config.toml
hidden_size = 256
norm = "layernorm"
rope_fraction = 1.0
qk_norm = true
optimizer = "adamw"
weight_decay = 0.056
Each number is 200 + 20 x the weight over its row's rms, rounded and kept within 0 to 999. Layers, rows and columns count from 0. The size before them is the row's rms in percent of the matrix's.

# layer 4 MLP down (transposed), 1024x256, rms 0.0165, rows 174-228, columns 64-127
099,176,174,188,203,193,244,178,202,201,167,225,201,179,210,174,210,219,211,213,194,167,155,218,172,208,180,239,205,227,223,196,225,214,202,212,221,191,198,169,183,204,197,206,215,221,233,190,181,221,192,210,204,202,195,202,178,184,206,206,213,161,215,175,198
089,157,191,165,195,222,174,231,229,214,183,226,204,227,196,205,251,173,186,196,192,180,195,194,178,179,203,195,180,233,182,215,210,201,187,206,220,227,206,213,193,204,234,220,193,196,222,255,212,200,198,223,228,156,230,199,215,166,182,192,172,185,189,221,195
098,204,223,183,175,249,185,213,204,199,224,193,211,221,177,205,146,195,188,170,212,215,262,177,240,175,191,192,209,178,169,203,167,188,230,200,176,186,175,240,231,181,181,189,187,185,196,197,213,195,212,229,202,169,191,225,230,225,156,202,211,212,208,245,197
094,192,169,171,189,218,168,197,179,217,191,237,234,242,178,183,217,173,179,205,176,205,207,202,194,189,223,195,199,193,217,167,175,235,219,224,194,212,228,210,229,197,211,175,177,194,171,219,219,208,203,225,185,173,200,175,232,184,214,175,225,189,163,229,200
099,199,185,202,145,233,192,216,222,193,206,206,209,189,199,194,190,202,205,196,177,163,191,191,203,177,170,179,198,192,168,220,210,223,200,224,249,200,218,203,200,215,213,210,170,187,204,201,236,209,201,193,189,200,182,219,188,204,184,198,206,188,177,183,176
096,182,200,204,176,228,202,186,196,194,233,205,193,184,209,181,212,206,205,239,195,204,235,199,185,209,197,245,152,228,218,219,179,230,203,185,195,188,189,215,191,220,204,200,198,202,188,195,219,165,185,197,198,197,203,226,220,220,212,214,220,178,196,176,193
092,172,221,211,233,179,226,232,178,187,206,195,179,167,195,243,218,220,164,196,212,225,202,223,197,224,197,216,188,189,199,213,234,172,182,174,209,199,205,195,158,194,183,193,175,182,202,181,180,201,192,201,206,199,237,192,199,200,213,210,177,214,221,167,211
095,180,198,204,213,223,233,196,199,217,166,181,204,187,214,213,205,202,207,215,214,183,182,201,225,217,192,210,192,228,175,206,209,171,200,185,183,192,174,180,183,211,226,195,218,193,223,221,223,180,189,201,238,199,205,222,232,177,224,220,184,131,214,201,206
090,214,173,194,179,194,152,203,225,183,188,216,196,206,188,165,184,230,183,218,215,196,219,234,183,185,184,184,185,199,178,201,217,177,188,192,206,232,203,214,228,191,179,192,200,209,234,202,195,222,215,213,210,204,184,210,199,215,192,225,199,189,200,188,213
093,171,224,211,234,205,217,158,177,199,174,205,207,136,204,224,211,234,231,184,201,193,210,212,207,218,224,226,184,211,224,212,158,204,169,204,185,189,180,195,176,184,209,209,219,218,206,170,177,233,188,215,200,235,221,193,184,180,207,193,226,237,228,219,176
108,200,213,204,210,193,174,195,183,164,215,187,166,182,162,200,171,241,206,186,225,241,225,245,193,195,220,224,195,201,214,179,175,201,208,199,177,221,186,234,165,218,193,186,232,189,179,162,184,205,186,236,192,202,182,196,187,195,179,185,199,195,227,187,188
108,172,184,183,221,226,196,213,235,194,170,193,216,220,197,208,174,166,170,159,214,205,182,172,221,220,187,161,226,176,204,192,217,169,208,223,205,193,175,196,186,176,206,224,186,210,232,227,165,191,208,227,208,202,239,201,211,220,196,209,212,198,215,216,235
100,172,196,206,178,185,195,202,193,224,187,220,235,187,219,169,212,205,208,198,236,224,197,203,239,156,187,191,193,225,224,187,218,184,215,196,206,171,201,185,213,199,170,196,213,202,222,219,197,204,162,193,223,191,181,198,204,137,229,198,206,144,203,224,172
100,227,180,205,209,219,221,239,198,170,230,190,136,193,216,160,186,217,204,231,170,180,141,205,203,179,223,167,183,167,214,197,198,226,199,243,197,198,221,203,203,225,179,223,229,206,203,215,233,173,207,163,197,190,208,198,191,265,226,209,206,188,199,174,180
117,205,224,184,173,225,197,193,194,183,179,215,237,172,226,194,182,188,211,206,184,161,176,181,200,227,239,195,242,191,186,211,198,214,173,212,199,177,230,170,253,215,176,206,186,191,207,178,209,166,225,192,215,195,166,238,206,225,208,222,242,194,165,217,223
105,197,231,181,177,195,200,199,193,202,214,176,186,260,209,213,213,207,188,245,225,177,196,220,164,218,187,219,199,225,176,193,193,174,219,202,190,163,179,231,205,222,235,187,268,222,213,217,189,189,194,173,210,204,148,212,172,178,204,213,208,180,181,168,223
094,201,168,210,217,184,208,194,237,177,211,168,179,192,213,206,210,200,214,199,221,189,196,186,206,228,178,186,207,202,191,200,196,167,153,194,202,206,221,218,178,179,194,196,226,202,211,232,197,178,172,169,191,197,173,242,218,196,211,187,177,203,177,189,164
095,203,219,221,193,194,200,189,220,211,217,253,193,201,174,213,180,183,220,225,211,200,221,222,186,167,201,207,228,220,226,224,186,221,209,209,209,201,194,178,215,178,212,174,176,227,201,173,183,217,175,220,211,189,195,205,175,237,191,188,189,251,230,205,188
101,208,216,216,207,208,219,191,192,206,196,202,170,208,236,213,172,188,220,217,192,179,185,177,201,182,185,230,212,205,232,217,233,222,198,205,163,188,235,180,215,181,181,199,216,178,197,182,206,193,187,188,213,186,200,209,167,235,214,214,238,202,178,212,198
112,181,208,194,214,170,195,211,187,220,184,181,193,194,174,185,222,207,209,196,205,211,178,213,210,221,201,194,189,180,172,209,194,184,189,190,213,237,168,218,177,203,211,209,186,214,238,187,211,209,225,211,166,173,208,200,232,189,201,184,177,217,198,194,191
096,210,187,209,198,189,216,195,174,178,189,204,199,203,201,212,211,204,204,218,213,214,233,219,210,226,193,222,207,212,233,229,212,177,206,176,201,172,178,195,166,206,204,184,195,182,210,179,159,222,204,209,188,185,193,207,183,191,181,240,202,203,210,200,222
101,210,190,174,205,179,187,216,154,154,174,196,201,193,242,204,213,197,191,175,192,216,221,163,226,187,200,209,173,194,152,214,193,175,201,170,207,184,192,189,191,197,211,189,191,194,238,216,235,205,232,191,208,222,246,203,249,181,208,191,194,184,189,206,218
104,183,207,181,178,201,226,152,242,244,210,192,259,206,207,176,181,203,202,180,208,195,206,192,200,191,143,207,219,211,217,169,181,184,225,208,193,164,198,192,198,206,220,203,201,191,171,191,168,184,186,215,177,213,153,206,202,206,207,191,218,185,204,218,230
106,208,180,242,211,191,189,171,207,188,206,187,196,211,212,204,184,195,182,215,211,230,243,185,182,202,195,219,176,194,227,155,217,204,191,212,152,196,214,201,205,241,235,161,227,185,162,222,185,190,161,218,210,174,227,192,199,182,198,198,209,192,205,204,209
103,191,167,159,218,189,160,180,174,222,191,223,221,198,230,225,198,214,205,172,184,232,194,200,195,173,188,202,232,180,222,188,205,188,213,178,227,203,190,170,212,198,181,247,151,204,217,191,201,222,183,214,211,206,232,200,198,192,209,174,200,232,210,232,163
101,221,208,191,193,184,197,167,192,170,197,167,235,231,168,212,168,197,194,230,211,213,197,199,208,207,186,231,236,188,231,189,232,193,195,209,173,188,210,194,194,175,240,208,249,212,203,220,169,225,167,198,208,214,187,195,155,216,231,214,226,189,198,180,232
096,221,217,198,199,202,205,215,227,199,222,202,179,195,180,186,211,198,163,176,193,206,238,192,178,186,186,194,159,239,206,238,174,177,244,176,182,201,169,219,217,206,194,201,200,174,185,187,207,193,242,211,218,200,243,215,227,219,185,199,193,200,200,231,227
146,182,209,214,179,186,187,207,216,181,196,188,193,200,211,205,223,182,174,205,198,187,205,213,186,221,192,184,248,155,228,216,217,223,199,184,243,189,211,213,192,204,183,201,169,212,204,223,180,182,196,198,190,221,183,181,173,240,207,171,201,207,190,231,206
083,195,189,189,155,244,187,185,178,225,209,211,202,190,221,197,202,199,249,249,170,169,161,205,214,204,235,177,200,184,214,192,191,211,201,196,213,205,241,205,208,207,168,186,151,229,185,207,206,227,184,166,218,191,212,208,228,204,198,186,233,196,193,169,192
093,202,192,189,194,232,181,222,216,221,195,201,191,207,211,186,216,158,214,218,206,183,170,186,166,222,232,218,188,167,178,213,200,227,186,223,245,230,195,243,215,199,232,222,226,223,232,205,193,180,193,184,202,191,198,207,166,224,170,191,190,206,200,190,193
098,199,189,216,209,187,160,200,189,168,178,189,208,179,197,172,211,214,209,166,184,210,177,199,190,180,193,229,172,230,212,170,205,244,183,203,177,225,188,194,177,220,258,217,245,178,213,197,186,203,207,251,170,225,206,206,193,192,209,196,202,210,212,191,197
093,201,145,214,174,223,190,222,220,173,228,197,204,228,216,204,200,187,180,184,199,204,182,181,179,191,189,241,215,216,224,196,195,193,213,225,206,187,184,199,200,213,208,184,218,214,174,208,165,171,211,182,171,211,186,208,203,188,169,211,230,217,187,207,207
100,190,163,239,205,176,173,208,247,190,185,191,195,214,209,177,192,185,200,201,185,195,186,181,178,180,226,180,195,186,213,166,211,190,182,222,190,206,197,230,187,212,250,229,236,209,168,196,220,168,209,212,194,213,189,180,164,214,207,209,221,248,212,232,191
102,185,193,201,209,174,182,207,167,214,187,194,209,218,200,180,213,211,221,238,204,187,198,205,209,194,184,191,195,190,158,178,218,189,225,203,197,193,182,200,183,176,213,203,185,195,222,187,214,257,178,214,192,234,187,198,212,167,194,184,169,183,219,207,186
097,190,244,195,161,214,246,214,193,206,225,196,210,178,203,210,221,191,205,188,212,180,222,189,210,213,169,188,220,233,197,211,202,219,210,200,175,207,219,215,228,228,191,222,197,201,174,208,228,193,182,184,222,196,199,230,174,209,213,199,175,194,210,178,168
100,163,207,189,216,172,207,194,167,189,203,188,174,189,224,222,204,218,220,211,224,243,234,212,220,243,215,193,193,157,219,203,222,180,214,198,199,170,204,221,177,195,194,209,170,204,206,205,173,200,177,199,197,170,221,202,185,218,209,217,172,201,231,172,217
107,194,237,185,211,178,239,179,216,222,200,195,210,210,196,216,184,221,204,186,193,206,234,192,235,224,174,164,237,189,164,241,186,196,223,184,208,186,220,213,235,181,160,215,175,175,169,160,204,184,220,197,214,192,201,215,223,207,209,214,190,187,166,205,209
095,216,191,182,208,171,208,202,178,193,196,201,214,161,195,187,205,212,190,176,192,186,170,181,215,216,219,196,214,151,180,208,197,170,189,211,230,173,210,203,194,160,191,196,169,204,224,169,164,193,219,196,202,216,197,214,253,230,209,211,211,180,197,201,209
094,185,196,187,206,218,218,199,159,230,195,221,242,218,224,189,207,161,224,183,208,205,200,188,234,236,225,180,208,183,190,195,203,212,245,218,219,155,201,222,220,155,179,214,204,227,205,180,200,195,185,171,188,177,194,244,200,196,177,196,190,182,189,208,204
105,163,174,191,212,211,219,198,212,190,207,219,200,157,212,195,195,180,203,190,215,218,160,209,204,172,204,183,182,217,222,196,193,218,210,209,195,192,203,190,195,186,170,217,172,177,214,210,207,216,201,154,211,225,183,199,224,204,213,156,194,203,208,225,139
101,186,197,223,254,189,215,196,187,218,198,180,164,164,193,215,227,202,186,181,222,169,189,198,212,241,214,207,209,174,172,225,212,174,182,213,189,208,207,231,204,179,192,230,196,215,204,189,208,180,229,188,234,198,243,214,215,217,221,213,179,206,217,186,207
096,214,192,195,222,202,209,219,196,215,200,185,177,227,184,197,199,191,150,195,208,201,197,210,190,220,172,217,246,149,215,186,238,195,198,167,187,191,175,233,180,211,217,211,223,242,207,196,188,175,211,209,251,211,220,189,203,226,230,185,204,211,200,183,209
094,225,227,180,203,188,204,182,170,206,166,213,166,152,182,219,194,214,210,188,221,211,185,194,234,217,200,187,195,196,155,221,181,173,216,203,202,220,195,199,184,185,204,208,220,205,250,175,194,175,182,197,187,218,173,213,200,172,175,184,184,185,195,214,217
100,209,236,198,190,222,179,192,214,218,221,202,188,187,197,224,190,178,201,212,224,188,203,188,201,212,199,184,205,179,208,217,219,227,214,222,183,212,238,206,194,191,206,200,216,180,198,210,201,163,219,197,188,169,177,229,171,253,197,221,219,188,193,209,194
101,197,216,214,183,200,194,184,172,154,191,173,196,189,197,208,211,228,180,196,211,219,228,204,197,208,202,193,189,166,168,168,212,206,199,199,224,191,188,194,183,218,222,214,235,182,219,228,189,233,174,230,191,225,202,224,212,168,220,194,174,195,181,181,195
088,195,183,204,199,213,192,217,206,159,193,186,180,201,206,195,178,190,212,199,183,194,182,178,226,221,207,197,233,176,222,229,229,211,163,206,204,214,216,214,229,185,184,235,199,215,207,205,215,183,178,172,224,198,197,209,173,224,215,199,210,196,193,172,157
091,210,167,211,200,229,183,201,218,184,211,213,194,210,212,159,231,176,202,172,213,213,185,220,200,178,204,219,173,232,253,200,194,218,186,174,215,204,199,182,191,198,212,195,229,178,206,211,197,213,196,195,198,174,210,197,200,173,211,195,222,188,185,190,195
090,179,198,217,194,182,152,221,203,171,227,200,184,206,190,154,226,168,179,206,201,202,211,206,195,198,206,196,184,224,196,213,232,189,200,176,204,195,186,214,193,214,216,201,202,196,196,240,211,190,229,221,242,198,244,204,189,163,221,198,186,173,209,191,190
098,229,204,212,168,214,194,187,159,164,222,176,147,178,177,215,216,184,209,194,218,207,194,180,190,199,207,227,186,217,234,253,203,217,196,182,167,207,213,192,176,189,161,190,232,167,230,163,207,204,215,192,212,217,197,201,221,199,177,216,214,206,201,203,195
087,191,162,188,215,222,208,181,227,173,186,201,215,222,224,204,218,214,185,193,181,182,193,203,193,188,159,218,216,189,247,215,196,188,198,189,227,203,186,214,225,211,185,240,196,173,201,245,210,213,210,195,185,201,186,173,144,219,176,200,223,207,187,195,202
109,184,196,210,164,246,226,208,220,212,201,208,215,173,191,157,194,205,180,229,184,138,189,236,198,199,235,196,253,232,228,217,190,216,175,244,208,200,209,166,212,216,232,210,201,200,199,168,186,199,194,200,196,180,172,206,172,210,185,197,214,200,191,168,217
107,187,209,191,188,221,196,229,199,164,197,219,202,186,190,204,210,187,189,159,196,205,218,174,213,207,221,190,212,201,253,197,217,175,239,195,233,179,207,217,211,208,174,202,175,166,186,236,205,206,200,202,199,169,244,210,204,203,184,207,230,217,201,217,163
094,200,197,155,237,187,179,199,167,130,167,202,182,223,183,189,224,195,193,221,201,209,187,208,196,205,229,229,202,180,204,218,228,188,152,202,177,206,195,229,216,177,198,184,198,240,211,190,197,245,226,234,199,181,149,188,230,205,211,199,198,216,187,169,198
091,184,187,185,217,221,207,214,218,232,213,150,180,210,227,181,195,202,203,180,178,189,190,184,212,211,176,161,204,184,172,185,219,181,170,193,195,167,208,194,227,233,171,233,215,165,178,208,209,181,193,221,235,183,204,222,186,209,235,204,226,177,185,192,181
112,226,168,220,203,201,194,211,233,208,187,209,190,218,224,221,194,206,186,192,223,242,259,209,181,210,179,235,174,181,223,159,230,231,186,179,175,224,190,194,180,223,252,183,214,224,193,233,204,179,147,199,205,199,236,192,195,197,190,209,205,203,227,193,212
# layer 4 MLP up, 1024x256, rms 0.0145, rows 175-228, columns 64-127
085,199,206,201,215,205,177,210,191,170,203,231,233,167,179,235,182,206,184,224,232,198,248,171,204,192,211,190,210,214,152,203,175,185,142,231,224,188,194,187,223,221,182,177,212,205,184,210,155,186,181,218,189,205,219,220,198,189,222,205,217,225,190,192,189
100,208,211,186,209,222,192,222,168,246,198,183,210,198,218,191,159,201,232,151,199,179,184,258,212,209,231,175,205,183,189,195,192,203,190,204,170,189,231,190,180,208,191,194,216,170,237,203,211,196,192,212,204,215,192,206,206,220,179,172,194,188,198,207,189
095,205,207,220,201,182,172,192,193,204,220,204,177,232,193,225,172,207,234,193,181,187,180,205,194,222,197,189,216,195,187,196,202,186,246,203,192,217,184,228,217,198,203,159,195,203,233,225,210,205,196,179,191,218,203,202,206,170,211,181,204,208,215,198,199
094,198,174,181,197,216,196,163,202,184,237,173,197,221,200,203,224,184,210,207,160,182,205,211,185,225,185,195,190,179,231,185,220,238,184,237,222,170,220,198,140,193,184,171,205,187,211,209,209,227,192,224,216,190,187,221,232,243,212,182,178,197,179,204,201
101,194,165,203,210,207,207,198,208,200,183,220,234,206,206,240,219,213,187,249,203,195,245,163,184,201,198,222,189,222,192,183,197,201,213,215,198,211,160,196,252,225,191,211,206,235,188,196,196,185,187,211,204,201,236,247,204,229,209,235,225,202,243,213,172
094,183,177,216,245,219,211,252,189,195,166,193,192,177,212,211,229,217,187,182,245,177,205,206,155,192,175,229,173,214,195,194,188,192,230,187,188,216,165,199,191,179,201,206,187,190,218,210,171,168,203,184,203,201,215,205,171,158,184,241,221,180,218,194,189
094,206,195,202,205,234,186,194,222,188,189,196,219,182,211,166,224,205,187,210,218,182,227,182,172,177,198,221,187,265,188,197,207,196,180,222,202,225,188,190,219,228,177,210,195,170,186,159,161,197,196,219,198,233,179,168,205,191,224,203,172,209,206,181,213
090,206,173,171,235,215,188,185,194,222,249,211,192,196,185,229,194,205,204,166,198,209,207,190,175,178,211,217,170,172,207,164,209,203,166,213,227,152,198,196,190,177,201,238,182,223,203,215,178,196,199,206,199,204,238,193,181,210,198,215,164,197,199,167,220
100,199,191,207,199,210,208,215,199,249,196,161,231,178,187,232,200,176,235,177,235,195,184,202,186,163,198,202,199,227,186,207,200,194,244,143,163,181,193,197,202,191,188,188,196,168,229,176,192,226,198,174,208,227,205,209,232,178,187,210,212,209,218,189,193
108,183,220,184,223,202,230,225,189,219,181,158,229,252,220,250,219,183,209,200,212,220,175,232,197,182,193,199,182,213,185,197,204,203,256,190,196,184,201,213,202,205,221,168,213,186,234,186,202,211,215,199,212,209,201,196,219,195,181,175,184,216,204,184,232
109,216,208,211,182,199,186,202,155,210,211,151,182,164,203,158,187,177,215,207,221,200,179,196,186,186,171,168,183,203,210,194,178,202,166,193,201,226,231,195,204,237,187,214,183,197,182,188,216,220,188,204,193,222,175,185,178,204,207,180,172,185,182,162,182
098,140,189,194,231,230,203,212,209,187,208,217,234,227,223,244,215,192,219,202,208,196,190,174,222,177,194,205,243,214,163,230,210,169,226,205,191,215,169,195,171,200,199,207,221,211,243,201,196,212,213,175,223,216,224,184,201,202,177,209,214,200,221,182,214
102,228,180,206,174,183,204,181,209,193,189,220,214,194,211,244,186,204,160,249,183,246,201,192,207,221,203,198,184,192,245,173,205,226,167,214,226,166,200,205,194,206,214,225,179,226,155,195,222,162,185,178,209,199,216,208,222,227,204,230,206,219,174,189,186
105,200,199,216,178,200,127,173,203,232,228,190,178,190,182,222,217,192,222,207,207,183,177,254,201,182,212,199,198,226,178,215,214,240,189,220,201,209,212,209,217,194,200,231,178,157,210,207,196,191,156,172,196,198,193,181,204,221,172,190,221,192,196,203,194
105,197,175,198,186,201,240,175,210,175,211,229,209,234,174,222,211,208,182,220,176,218,253,178,203,197,191,227,206,228,213,209,204,195,181,194,214,193,159,197,180,174,210,218,212,160,205,185,190,202,218,204,181,195,199,217,202,251,194,211,158,173,206,211,211
090,173,204,194,210,230,185,232,187,189,189,208,224,205,213,166,178,198,223,227,232,207,217,207,218,217,202,225,183,204,205,189,195,192,193,190,221,213,206,205,199,210,202,246,214,213,154,172,208,193,217,223,191,151,189,207,216,206,249,190,214,226,185,174,224
093,197,221,212,220,226,173,204,208,236,202,177,193,201,174,185,243,182,226,237,194,184,181,210,221,205,190,162,191,141,218,193,156,199,193,222,186,162,184,186,262,204,196,218,209,205,254,195,184,200,181,181,202,189,223,190,204,168,215,165,196,212,192,204,202
097,197,202,193,181,195,190,194,200,241,178,206,203,185,202,226,201,171,200,225,203,185,225,222,249,227,215,210,224,180,173,173,183,225,209,167,190,183,186,191,211,245,182,240,201,220,223,201,197,203,187,186,201,192,205,217,197,206,178,199,221,198,215,209,199
114,213,209,187,198,178,190,233,206,155,199,209,190,190,192,169,173,218,203,265,176,202,199,208,209,226,219,221,225,218,228,213,206,192,177,225,207,201,195,184,195,207,192,193,204,232,189,189,188,210,196,196,202,244,219,212,213,171,191,229,196,184,208,197,188
099,200,186,198,199,240,212,201,191,204,166,163,180,224,202,213,234,195,189,198,203,178,186,202,176,182,221,213,190,217,196,179,197,202,170,203,165,218,206,195,215,234,159,242,207,251,226,167,197,214,189,209,194,205,195,216,208,200,190,177,198,182,219,202,175
096,195,203,193,218,179,202,200,219,199,208,183,231,230,201,164,165,156,198,233,198,170,199,182,222,211,198,214,238,234,191,165,230,214,208,216,181,229,201,196,179,169,201,162,195,221,175,196,225,204,189,202,206,227,219,203,204,221,209,227,198,205,207,212,177
101,185,194,231,195,200,241,179,194,186,186,212,229,207,221,195,233,190,199,245,169,203,183,194,218,183,182,175,213,196,188,186,218,176,222,170,190,198,199,209,204,227,166,180,182,232,195,182,218,258,241,224,197,215,187,187,191,231,201,198,201,170,201,206,197
107,215,210,233,223,138,219,189,192,200,155,215,230,188,193,198,198,220,180,188,240,171,207,172,238,162,173,219,185,201,166,201,178,217,203,187,183,207,184,201,215,199,225,216,186,231,218,204,189,198,195,184,186,193,190,201,170,192,216,215,226,213,173,207,204
101,181,213,202,223,163,221,205,201,184,225,218,215,184,184,179,156,204,200,194,193,182,210,202,214,212,221,191,216,185,163,208,206,169,206,198,203,206,205,211,217,177,220,154,219,214,202,230,247,242,206,164,219,195,199,155,175,195,186,187,220,189,194,208,222
097,198,195,211,161,199,245,226,196,210,216,212,196,255,239,202,181,190,191,181,204,227,207,229,211,193,159,163,202,208,173,199,205,201,188,178,184,209,218,217,206,223,190,233,210,207,255,175,211,199,177,211,183,174,217,206,166,231,166,175,144,191,213,190,199
096,201,201,193,196,211,187,200,215,221,204,188,222,185,192,189,230,185,209,214,186,180,207,185,196,215,210,211,165,197,212,192,219,220,199,220,206,185,163,186,238,180,210,189,187,206,171,204,187,225,195,192,200,227,224,197,223,209,226,209,165,220,189,242,162
155,209,227,208,207,206,188,188,196,181,222,222,198,177,201,209,156,213,248,233,187,185,189,216,229,184,195,197,232,180,254,208,232,169,231,225,222,212,209,205,201,179,195,223,207,139,208,223,213,248,168,181,202,186,199,163,198,185,209,204,174,204,167,213,221
083,203,226,160,224,180,207,217,220,199,193,195,191,188,185,184,188,227,191,208,188,191,214,175,209,209,213,176,217,197,229,201,173,205,180,178,229,224,183,171,174,232,209,243,238,188,204,207,222,200,195,220,192,188,208,198,199,201,191,216,229,213,210,231,201
091,198,187,206,168,176,213,229,207,164,177,215,196,228,174,240,173,208,157,223,177,215,233,187,202,207,185,177,213,210,212,175,191,177,226,223,238,196,209,208,213,205,184,201,175,245,219,205,194,197,173,194,196,182,196,247,214,200,179,216,223,194,191,197,215
098,184,215,220,191,183,224,213,202,178,206,199,223,206,171,252,182,225,155,238,210,202,165,192,214,199,215,211,223,214,194,194,222,220,199,220,178,181,200,190,194,201,206,185,208,207,185,175,192,206,203,220,190,238,221,172,201,188,205,204,165,207,216,189,177
089,198,205,221,185,227,206,195,193,200,204,191,210,168,217,191,200,194,211,241,198,224,255,179,205,191,185,172,200,202,230,214,195,200,196,189,187,208,222,208,174,192,181,210,221,207,185,228,256,156,184,208,200,198,190,182,212,285,212,161,174,216,211,167,238
096,199,178,212,164,189,182,200,216,216,167,207,187,179,192,178,216,198,140,172,207,250,217,212,198,205,185,171,200,184,196,196,192,207,205,174,209,185,193,224,170,167,207,169,187,165,222,188,179,222,195,183,185,181,204,205,193,203,214,199,180,187,180,173,218
103,201,205,186,222,172,260,204,190,219,188,189,237,169,202,220,213,185,199,207,184,216,187,175,200,198,163,224,214,195,215,210,186,149,223,203,215,208,186,208,162,189,184,192,222,224,160,175,190,229,218,249,191,248,212,198,185,164,227,195,185,199,208,218,233
099,204,197,214,169,229,200,154,210,171,211,227,196,229,199,240,209,193,214,189,217,189,205,215,203,183,207,195,191,203,163,220,184,227,215,216,218,154,181,208,206,193,222,213,218,167,192,213,236,147,218,209,217,156,193,174,192,215,206,198,214,178,235,219,189
102,194,218,208,213,190,202,231,208,177,146,193,223,168,179,209,220,210,207,210,238,189,190,217,178,174,164,221,181,236,179,198,190,220,194,199,186,205,184,196,250,224,186,231,232,240,212,195,219,197,193,172,199,214,198,194,189,194,193,198,243,184,187,188,189
108,187,195,202,210,211,185,187,183,236,202,229,195,177,221,162,234,200,273,168,191,219,194,251,202,215,213,230,196,193,180,228,203,204,213,187,191,195,215,211,231,186,209,206,201,151,216,197,210,197,232,186,214,199,182,183,225,195,196,201,200,203,187,217,196
099,175,180,216,188,186,210,202,181,164,205,226,195,181,222,149,204,203,216,244,204,218,185,202,187,210,197,228,183,229,235,193,206,187,250,158,208,212,221,188,204,187,178,180,191,197,189,183,208,190,220,197,206,205,180,208,201,211,195,184,225,207,215,196,200
090,200,196,207,206,202,195,224,185,166,193,246,217,239,194,215,193,206,244,192,207,227,182,212,209,177,218,211,248,225,179,225,220,178,218,203,210,204,196,224,188,267,205,213,245,208,213,196,238,199,226,182,199,219,193,185,223,224,172,225,216,161,190,189,188
098,192,195,184,206,197,190,184,187,198,200,191,214,169,237,245,203,186,220,192,198,189,185,193,217,187,217,199,217,174,202,203,226,186,231,198,215,230,190,186,204,209,191,170,212,162,163,181,189,214,220,203,212,196,199,161,247,216,190,194,228,213,229,165,243
096,214,154,159,182,180,199,205,198,228,217,210,192,172,189,206,182,210,241,184,234,199,183,219,186,179,191,213,175,232,211,185,227,185,180,190,187,205,213,203,204,214,208,194,170,196,177,196,165,198,201,168,194,214,173,216,213,194,215,203,202,239,185,191,184
095,225,167,181,184,170,224,221,193,178,162,191,204,231,201,211,157,190,190,209,211,205,204,209,219,152,184,197,182,218,225,184,193,173,170,215,207,195,173,212,240,186,225,185,138,270,172,202,222,174,197,205,188,175,205,198,167,234,191,197,196,179,208,191,195
090,181,216,159,209,200,209,228,217,204,186,157,207,216,171,189,178,232,185,191,185,161,181,225,184,211,252,213,193,240,199,201,215,198,214,230,200,206,219,198,222,199,181,159,219,207,191,179,187,216,225,212,202,187,172,206,203,194,206,196,228,216,192,195,233
097,220,196,221,171,199,196,220,184,228,224,201,193,203,194,221,194,210,204,195,257,194,221,253,207,187,192,207,197,197,163,194,218,241,207,171,206,171,226,195,243,207,191,239,224,171,222,206,179,192,189,209,211,177,187,204,174,231,169,250,224,203,171,211,196
103,212,165,194,209,182,248,190,190,169,225,229,178,199,200,194,209,204,160,193,203,192,180,195,199,193,179,247,194,204,181,192,205,198,199,216,195,198,237,192,190,181,182,181,190,199,186,172,197,204,232,224,197,204,195,190,185,170,228,214,212,199,182,180,212
090,187,208,192,240,192,196,175,197,188,194,200,191,189,189,204,213,195,191,180,209,200,194,204,186,212,188,202,203,197,172,211,194,198,185,231,229,214,238,212,204,207,207,243,146,196,172,220,225,175,181,206,203,178,204,234,187,201,197,196,202,191,167,165,214
090,221,182,197,218,209,178,175,202,195,200,169,185,235,198,205,176,177,175,203,188,194,193,188,226,207,232,195,220,199,194,180,197,199,186,203,180,218,202,191,204,222,215,252,190,242,245,191,180,168,193,189,183,175,226,206,206,204,206,230,241,247,194,185,195
094,186,193,193,217,195,165,230,192,180,238,212,192,217,208,183,204,218,159,168,192,212,214,159,192,198,181,240,188,194,222,177,194,211,187,226,202,221,211,225,220,220,200,221,189,206,224,216,150,211,189,202,203,179,213,207,179,187,213,214,215,216,198,216,183
097,186,161,181,187,172,192,207,200,217,182,183,203,207,217,198,193,171,215,182,195,179,225,184,240,187,265,225,207,226,176,191,179,206,167,212,191,240,189,192,190,194,201,177,215,195,197,198,191,169,204,196,187,182,231,212,212,224,176,191,189,275,197,207,176
090,189,192,241,193,188,213,179,191,204,210,215,222,184,229,239,165,206,191,182,190,215,238,212,207,196,204,186,225,177,194,174,236,179,172,200,209,198,184,211,188,168,207,197,211,231,202,247,194,222,175,181,208,190,217,233,250,219,212,183,165,192,191,213,192
109,216,201,209,182,219,184,173,211,241,231,212,181,236,199,236,233,196,220,224,184,230,203,207,183,182,209,184,199,214,193,199,199,236,184,213,177,190,224,190,192,232,195,201,192,194,242,193,199,178,168,173,195,190,201,210,190,175,224,193,163,220,191,175,199
106,189,207,202,224,215,195,193,199,185,196,214,204,196,172,198,209,204,162,173,217,193,174,196,164,220,203,186,194,207,174,170,219,191,199,198,215,217,227,199,183,204,194,186,200,227,216,252,189,226,186,168,206,184,177,228,235,197,210,164,217,201,207,211,164
089,188,197,182,205,185,184,212,214,189,198,184,210,228,207,182,218,208,213,185,181,192,186,228,194,246,196,199,239,203,188,205,204,209,176,179,183,190,185,191,169,194,180,180,184,233,223,186,217,178,179,188,179,223,221,205,192,153,169,186,192,199,222,183,214
090,185,211,186,219,163,189,162,188,187,178,216,218,185,183,194,203,199,163,170,209,202,208,188,204,208,187,204,169,223,177,178,224,210,187,220,195,199,205,181,155,186,197,211,179,187,182,231,201,232,203,188,188,199,174,190,194,221,208,198,190,203,172,188,199
111,202,215,178,189,177,218,215,193,164,177,205,200,193,159,210,195,209,177,214,236,190,252,164,212,168,178,182,183,224,224,187,184,179,196,229,223,191,192,188,198,215,212,224,210,205,198,204,194,190,210,205,197,170,205,210,196,218,208,215,211,177,225,180,205